python train.py --tie_word_embeddings=true --init="normal" --schedule="wsd" --z_loss=1e-05 --dataset="wikipedia_en"
Each number is 128 + 32 x the weight over its row's rms, rounded and kept within 0 to 255. Layers, rows and columns count from 0. Numbers have three digits each. The size before them is the row's rms in percent of the matrix's.

# layer 5 MLP down, 256x320, rms 0.249, rows 98-178, columns 240-319
100:149206102120157124109163102093121121129139127184187111101124122143111185167102177116170101133100125221107100135060111101133111140109110127120197113131084116108136155138165094160139106152154216177113173091153099215132082093152152075117139208
104:097140190131116165089111104103134125114067205159145103058105188203208145161144115136191034173109158163131109142139140106074153162115119083116179102130100114089081083100123129163119110071156076125152141130122123106135131162139143121130092128
098:175136138126103178185114087142144135102116129093106111121135135155158085090110106135102124085114109139102104117136185131080071100108131115114142101139128120157103068131087069118117089159181161057133108117130159102100126101084164096148166118
096:083146117139147094153149141138128167117142114138126125212098137098131135093143100149137159174150153164095170129074076120121205139190094137145172155092093088104083192114144135150147153121089137090128145124092154164085138134157136151093124128
097:156106147120125094162124150147103186134135147163146132093132157108175105136158154169136171134126045183106148092099106158107138149145187143134139126155096125112094099076130095180112131113120139130128160106100159151171190105131147149125141130
090:124147116127173114185138106080127102117176095052094128117133117081121196103161161122177198145157116166074021096091136181150088153111084156148127091122170091076080084152170144115181150125102084088144104105149148193109198162141112116101177167
100:165123127112087168067194116132105153205120164134109062162119096081129139125187108130172177135156148165113135051136092139148108141158125174100129116202156189175121122120131162145138072130120112114093144116157123136124183115156082127108123126
098:141189198188118136140175109137173107117081132128114122105080079134128207124099109158179100159121111136124099092101151075028141140187083126102109129107173113227137168099169092092178130160137127083153145120074062146116126157143118174095118079
107:122111083137187160110080102151133088154083149154122149173107215147123139116068125170159128151152138125138130157128122062123145151100068123176101144139115069155153065135142070105097094145076181177140107091066063157120117120151138111118099102
101:099137163145163176152087135138127160144150129183170141079085168096115199093145164132158118195129225144110155142093148150142136108202177073155111077143136100093149127122124132192136116105161204143124137134137122132100112176149139059098145123
104:143161086164102195133123128130145097138106136107105072090126191094138125091076092110095133153165123143086142126113145168165105087104077096100145077084149067133136110120093127077144083147136128140089107130132075154150134107137119133162117081
095:110097199120106102095103148148110142110124130100097088150106152153129135106174136189172184104149074137192149119056162145098068096131125146116121154083144118178155131159138085136146080108139114126088150077098128091130130138152165087198085080
100:138084106157050134075161096119191147110147154165128098115139143135087097088142160135073137075133149169120145118088088129149147123198068149102092138142052088158120144108061154095098116104129143139080182082168165103107078089102090168160084125
099:150144145125129151115167081096121173180102166160172160157103083187116124101092109146128136157167115128089075146160069182118107121159137143140132131149159109132079106123051107101134142090177119112130113115065097136125167110139105148114132189
092:134097169141141153037143131145130145112094168123124129157129100099140057133108132121127129118085145147115110119119103206120137139131116129084146115063148122102137121181123136066103146190203138082204062185164088130078137077123062119149130165
106:109107133130104099122169146091154182130111110098155130111177044165112113088201158115135094095161138137161080124134046125142134146120123131120128125100176121179078163099123119142182128123085106133148081105148110080157131140104150157143084126
101:102115092111155096150114058139002086106122165160129095116068128182150107136121122104154127116165101052198123159119167173082152130098089109137172093139126103099155152116130076120163121188114105098098114096081110114099068150165143115083139131
099:108076105163164135065069114094169116074127141153176128110134119175109103123097082109120155135212081081168088127137092105107140108118100146119130206165139169186151206164129194115149118100135158083140159162173113115133155111172117115057097075
095:123105133110135143135105100155095188121098149136148067116187093139116160132070184122179120074097163135109105124108147098132067154130117191140077170173100093144156189125107112122110161150183095135132103148135127140139081125106174128167171183
104:134126188156141134112174171126146130151145132180092137152155174070121157059168163148122126116176111138166105184086120156152121166081084093148105123089177166118100169185155132095133089120170133171164152089103165143134106139154148106148147152
101:150116131132119165145152057116134124130080116089161129107162099162073148096070168065110162101086145104106097129159193089115099139112115135140170207134117140159142097148141141141194130124145125084149153115181139121108164127152144077122093122
103:129160154182139142200134159105163155183135125179121075128166151112093203129147180141115127138146145110139122133147151138050117168130142061116096181115181082084126125143090123131147147143119129136088125120099063140139124074128180077145157064
103:084113087126141159105097186143123191141148145116133182122141120137128129103176147154136168157121199136118141139101163114196118160136116098105122139165163131113110177136175156132138127153148089105144123156137106139090100094099172107192080187
091:097117109066086122154168104174221103156060031090177098087113156153131150116113106149143085145167098139131131139117160115091159131147150165143127057110088132108151116153069123135138109164104111058104129047135175108120099179173171105112077132
102:161107122162163123140145100155125096112100150098150108183139133106122069100119176140156136135102085103127170108134159095126159066105152139118122107146073142158139160154157145136134112132120170119101089136090116177144170097069107091129129086
097:122187111081064168098069114144128166150116115129120168187097120097094144156108098116187146120169132133130108058115137166110118107154060103091117165063127126122155078181114107150063123130159122134180149094147151064166138084158162132122156116
100:158122124116132132111200155107107110119176117157129158148141123127104147131138103042069162082143136113100104074146146193157092127110114085093162102159117129138122149155072091150125144152104100140128078071045172138089138072053133073122067065
094:165118120099083179175113111187133126179154162128181102151146127155079107178108085113121125167127111136171198133122062091144120124098127129186157123186066193153153113134079095133131171165129143168065154164174154164129159099167140086142136105
097:147105154146132101150154158123180097117190101171121133201066167094096201130095172149144139084161213162129162131144065127084122122126131160144139095156185118102118122096147167168090117142111157085127153158120127110165122122135189110159116110
097:154088095127130156100086155082122155087107157106132088126127135090122076106170171136122170118136152118095092120124117099115152105163126088115214152154131152113111139152144154077087104137163118126117043081171141127044059154037167163107119102
109:152155146094086121149146151136114098068105130067119110115150108121131171088118093125119115116126151081187170062138110155170131152096121163146096096117153153107145146172094105084153172133067141162088138176128078067050102128050106063139102168
092:115133213119154156097070099120126091130111190143076150083141135164121085119145143135117064091177175170163140145109130135166121152139141024056140109118117131195087170127052097123179140110207115147111122087145129174143159121118145141124113209
099:110170110184110131101077145122118137152091185112139152142118116109141101112092113051196110151097182087105064116234126089130157112127178169146091080096143116085126150127171087176158114081174092092083127149113144118139137138113127120138142122
100:130107111111085140130075111153190106094149079130153097082145121096099175139101131095076086104173135102119119165108192111163162121159130185125137174119078086117113169105167048079073137077145102155156117162162120087067107101114112117165115179
110:076127086155092151072145120144131122184135080164153092173063133144126085140111118151147152110132197168083196153100124106134165144150159164155120136152138147092056170097111113101105082167172148219165093138124089103106112171159142156133106128
098:191160138108095079172154113105166125173115169101073094057097130122111103137054158143108159100113190094149176140124042116143127130118114166189111137130134108155165150153137150129108124171050091122105128160150115165141143097123152183165085104
098:081170087095117066105128119084137103131151136116180162140094147128091081184148113096086166085213073162139139202124122148114143142120138159107125145157174113145114152147122094098141094131076091136108157204128114139144143166088128124161123173
097:119109105172167176123178130120067129090120100134078178158068100072073096075132169091122113166134120154142163099132063124169106150064118086094145156114155081163145076083078126127103161110128110141179131130152076098191089123162123079075101154
099:164192167130097110151165093117141114089187130091081107141112155153140192157150146158159190154146141118124118155135150094106106117136079139122165079139083116115080112086141088132147159167134072171141130113100133123131113080139085079149123164
099:170135117088113120139110133131135081131118113079106109102091158101075121147140128113128098167127151132114075117174111108123079145119142135131117182161134137133144081136145082100099146092156104108108131164125059087074127084157184093102170099
099:123062146112186116103107105145130182157117140160124154110110129040125184085147111106116145119172143177145166116190143110100045120148149127095087133151173100126174160153151132183085164107149089090109173132168145131143155111116138118105096154
114:105171100176156115152104130155129126135181073138167121114107104167131120093083158163121076197127127145143099056107121110114139174120123144093165168145138077170107119128085171181110189186164135098139162116094087142150113093203113174170097134
101:094089067178186073176114133166173102124164156160129109091161137121148144162165166114088087090117175164134172153106119174142112096150110125126198126151151084133144193199119151141147091116096138183106121186136113167121125134183147120158120134
101:111125172152111167177121152124104143121066091101145137114149074147113135135072094088134086145184099111096138169158123094157134163177118121170165165161165118128097116129135147084117186133164136126127160126163149157141155163181087111108113106
097:097143087121113157083126140116114119117164142130085123192100140128088189168162123123122130110174103140098161125181114117153131116109085068141116186059149101120118138105080114054164123123153164172123090171133079109107160122183131152175096192
099:151125159157131121132115168135139160090094126132100128121058055088123153116142092180122168159101158178085151129133071130196150152082096133098093122122137126120176140163132130140166134075124130087116145100109114093157145149114122220176176108
105:077112178127171073100068158123098108145173107149140162143147106179103116110154144105179129205171140092107122199164164192089113126138092129078151133123163131100107107162097062144120106140135116149145136112136169113132113109164130123090110111
099:175094119093116152140205120174128158122125159132132172161156172150099124095111122175097151129107057105184171176132072135147138122108136123073151158083134169082154081163116146175136142124078145110200161130064144144166115119101129162179117093
101:142119123088147106122132103139102143120169158175058093093132153172131225153144128117126100125130125117117184149087064109139068072119109146123229150119055087135139135118112165118115112030145135122108122124105102201166141176119053146179151187
108:125170098133127132210177090137081118156091111155163076093117160111116185078141117171128145128169087092134110088172076119153166123124145204173110115123132136148102160160135114140072135152135140151067078107152145102155081136121162094116137109
094:164161203110137192092156085162096169128098060148129115120075150188122115093133135199152141192133158139085145125135139115113083098161120157173143103140065122063116131138183145071090186208150178143098104163150073136082111127159121151103109102
098:146108136199107108155087132072122132115170134167082105183103137127145116141119105119088159131141068084068108090128118150092148146132104150102129123124157043136170146163113171098146126154116104187137173108088146137120154092110101046095183124
095:109138114120144128098153120108121063133090133123145143167100132161114118115095168109167127100107191061148063120153176170104137138153164090066106149084064135142146096114054115149097125172162131147115123161093198119063155137118071168120101101
107:100158162140166168066189167150119148113150141136148127168120127141211149078168107177156190108117151126110121162176076109123162168139164115035131118130181114171097143154113138148109132153075160149229091093135096121128144149141041103153143138
103:127097147134075113054125115112147077106081146123122118151163115120112076104111158143126136161088167132136130149158081137126100126152094141157146092138106204134123137128161134123183075188106132155098143180175124151191108046122062141204099141
097:138141076153116176116183130184152129169090209153207131080134128097088069132183094187161159149082118173123089103143119132138131134096071165167143151138082141099109203102144152167098106179184120135130128139133136160122151152124118179184100163
098:116116098172101139129131159125077091130140096177103110150156050143135175073162156134125128148098103099147140059124110118087135127112195131155087123138118131156095083135168123135102214128119183123089167113134117094102105167129151097124177093
099:144158199119131164139147114162091094157133064165115093123118041127156134120126168123130096137175145056115118142121112120114114185104121100111104084133169088187106107130114178085159116084137190135184109098162102157146117095123173172164172110
097:140127090111136152160132150090098159154108066066091090155097161096058119090157159197137081088097040087125154178106167154136123109114120123191131171041134122080144197112103164172113106121114127100128179082116195171140156144124126146169107154
098:121166093181160164045096139117120136127144114185098083136164122144153058145136088109092129098095129136101137074120101108127170088080107177125153113117148208177126128183181109097080126162137115142141147130122117164107167175136091110120182098
095:093189113138083115124117085105111176079155033071140176158076110069117163123148137128156113113172058156139066144168102140190172148126181140159101157115131148111072085128163144141062171135137074128175146131150094129154083136140140145131095114
101:156101201176075138114188164133071103077092165157162153069150101090145190114131094121171125107141046095112137147118160115131107109155166162118113113100119106145110129168211176103128126090152159161063108143090112139177158079119140165152141097
095:136085096099087097124083157093049092136169177124108091152080102181144183102136156124123150105169162129127072179064142089107154091114098136079065140172147180164102114156126170047142104041105111186107152118139132098127154130162099102138137107
099:163081171089141109104072148119063118169121195093111129127222074111114066094137118099183131090153104099137168118134092144138119175116078142176097061123136146077163080121184153132146140081153049102135085166144142144096106125111141119127092055
107:102118120120125130104098151112108143084149138067098151111113125098093125176176122117090123102124144130148125120146149139115120177068162139180123124150173214102081127133126129104152117146157145113102145138142160128175103126124092127140091150
087:112157124099160089091095107069114107090145115111148101141115143138141114090096133127104145108105128187142090130140170048186106107097155116114122066143096113168167153172190145134178119091090094174137163083116103118150140113143085114160098105
101:118151115179134103080189113117108168177177117137108149108190147122145129144085105143133094156085108129158140085105094105100072114134134104177113135104129078098137099100139074120131129143137065068077153104082144113127110096121112103101114089
101:186116102055113094089108171106097137138086174103116106142104132081097124179127111121035092158162084153103145115191117060165120114151110144179112099070104106155103152059186150160107139073137141091128130131128161156135145136083096108110139182
101:104116154154082147111071167104132154099115100129095144141119115121087105111171120151087129163089079141144107193136099126127160125172112133090125110155162162164122144153109151157182125116107122123097132084099078163150144097111072147112107129
098:094186106136102131116118085101132186113085100134138036124115137135110074077135083116139054162139128051164128140152055098136086124116157125148136104106101109152128073096096141067107136113155163130157168091133162173116134130131140158145167111
110:180185078175131061118148123146110149197148145111138108103150121144134080139184111130121142117118172118171102119093156149112093125114133116085119105197190101131138133150163140093136111199093139141139115112102171110149121140109107104135091099
105:144181043124124145103117143173129131095095152109102177150121178106176179132095084131171095126195106113143074174141117127104078109111147123134124160137212180144164103149095133111155181153151147121081139138136151092188070145116078120078111129
106:148110121118083153199162159126172131134129105117108136145115137091081107108088163164112125140067106142126091088092111125155161126093088115156170099117099130166106110167088133123084170133174156168117126189123129170107140111140159104182155130
102:114132144150118143106132104135132137059081151161133151126126114145084123093159106143086140085191110159111115088105195094164088192080056155145143121137187113186141100126125158174131161115043142149141188136138137140112187069124125133160178142
110:119148180181152147160083155134151150094157064138105144123125143140132137189124135173193116104134137181138125108178109139164122126101133130164150061146176113077157086133186125117135171131119163128068121083154130102120136096136137119116113141
102:145098135060080041160134153134205135113121167151150127070115145148169183116113087182147145123114104154102168108082149101124175145116114135098113162111119140154155139126191123119095141081115070033128108144105207114100155062159106168091094138
102:187160107126127133135124178144116098084095108205140130121081177141129171121159172184203129141144161094114132079128123158123144137067086119163132158118161084099109136133161113108148084136100117146085088152132080083159092142145148146056136116
095:108152121097096134141142146124116094158128123106123128136065099152139186182132179156163163093163167136067084178108209112129099154179151114116070053120163110119185085182088130133142065109088133060156161165073152172196149185117098143159133084
096:144124121105164116161102110089135100085098163111138139177090084161105131144101091097115102103090047106176117110131100106132080165140090107098179137146131109110087073102140099193188168134170095105109149106099134081097119119129116121101110112
102:247115122111133070102165115150091103099102149110164140135101078156110112121071124062123123099112117096106156167167080124097100166079167141143152040110186101090140104127100079140160164105135141140124111121155114129095159118116121122124131070
103:158140135078161076186144172087160112121122104098120111146180189160159128157162131233157122100139110117095083147155143139152178113112092148102079121131116112114154124119109155158112176131108166109113141155168116130132089118128097121111191160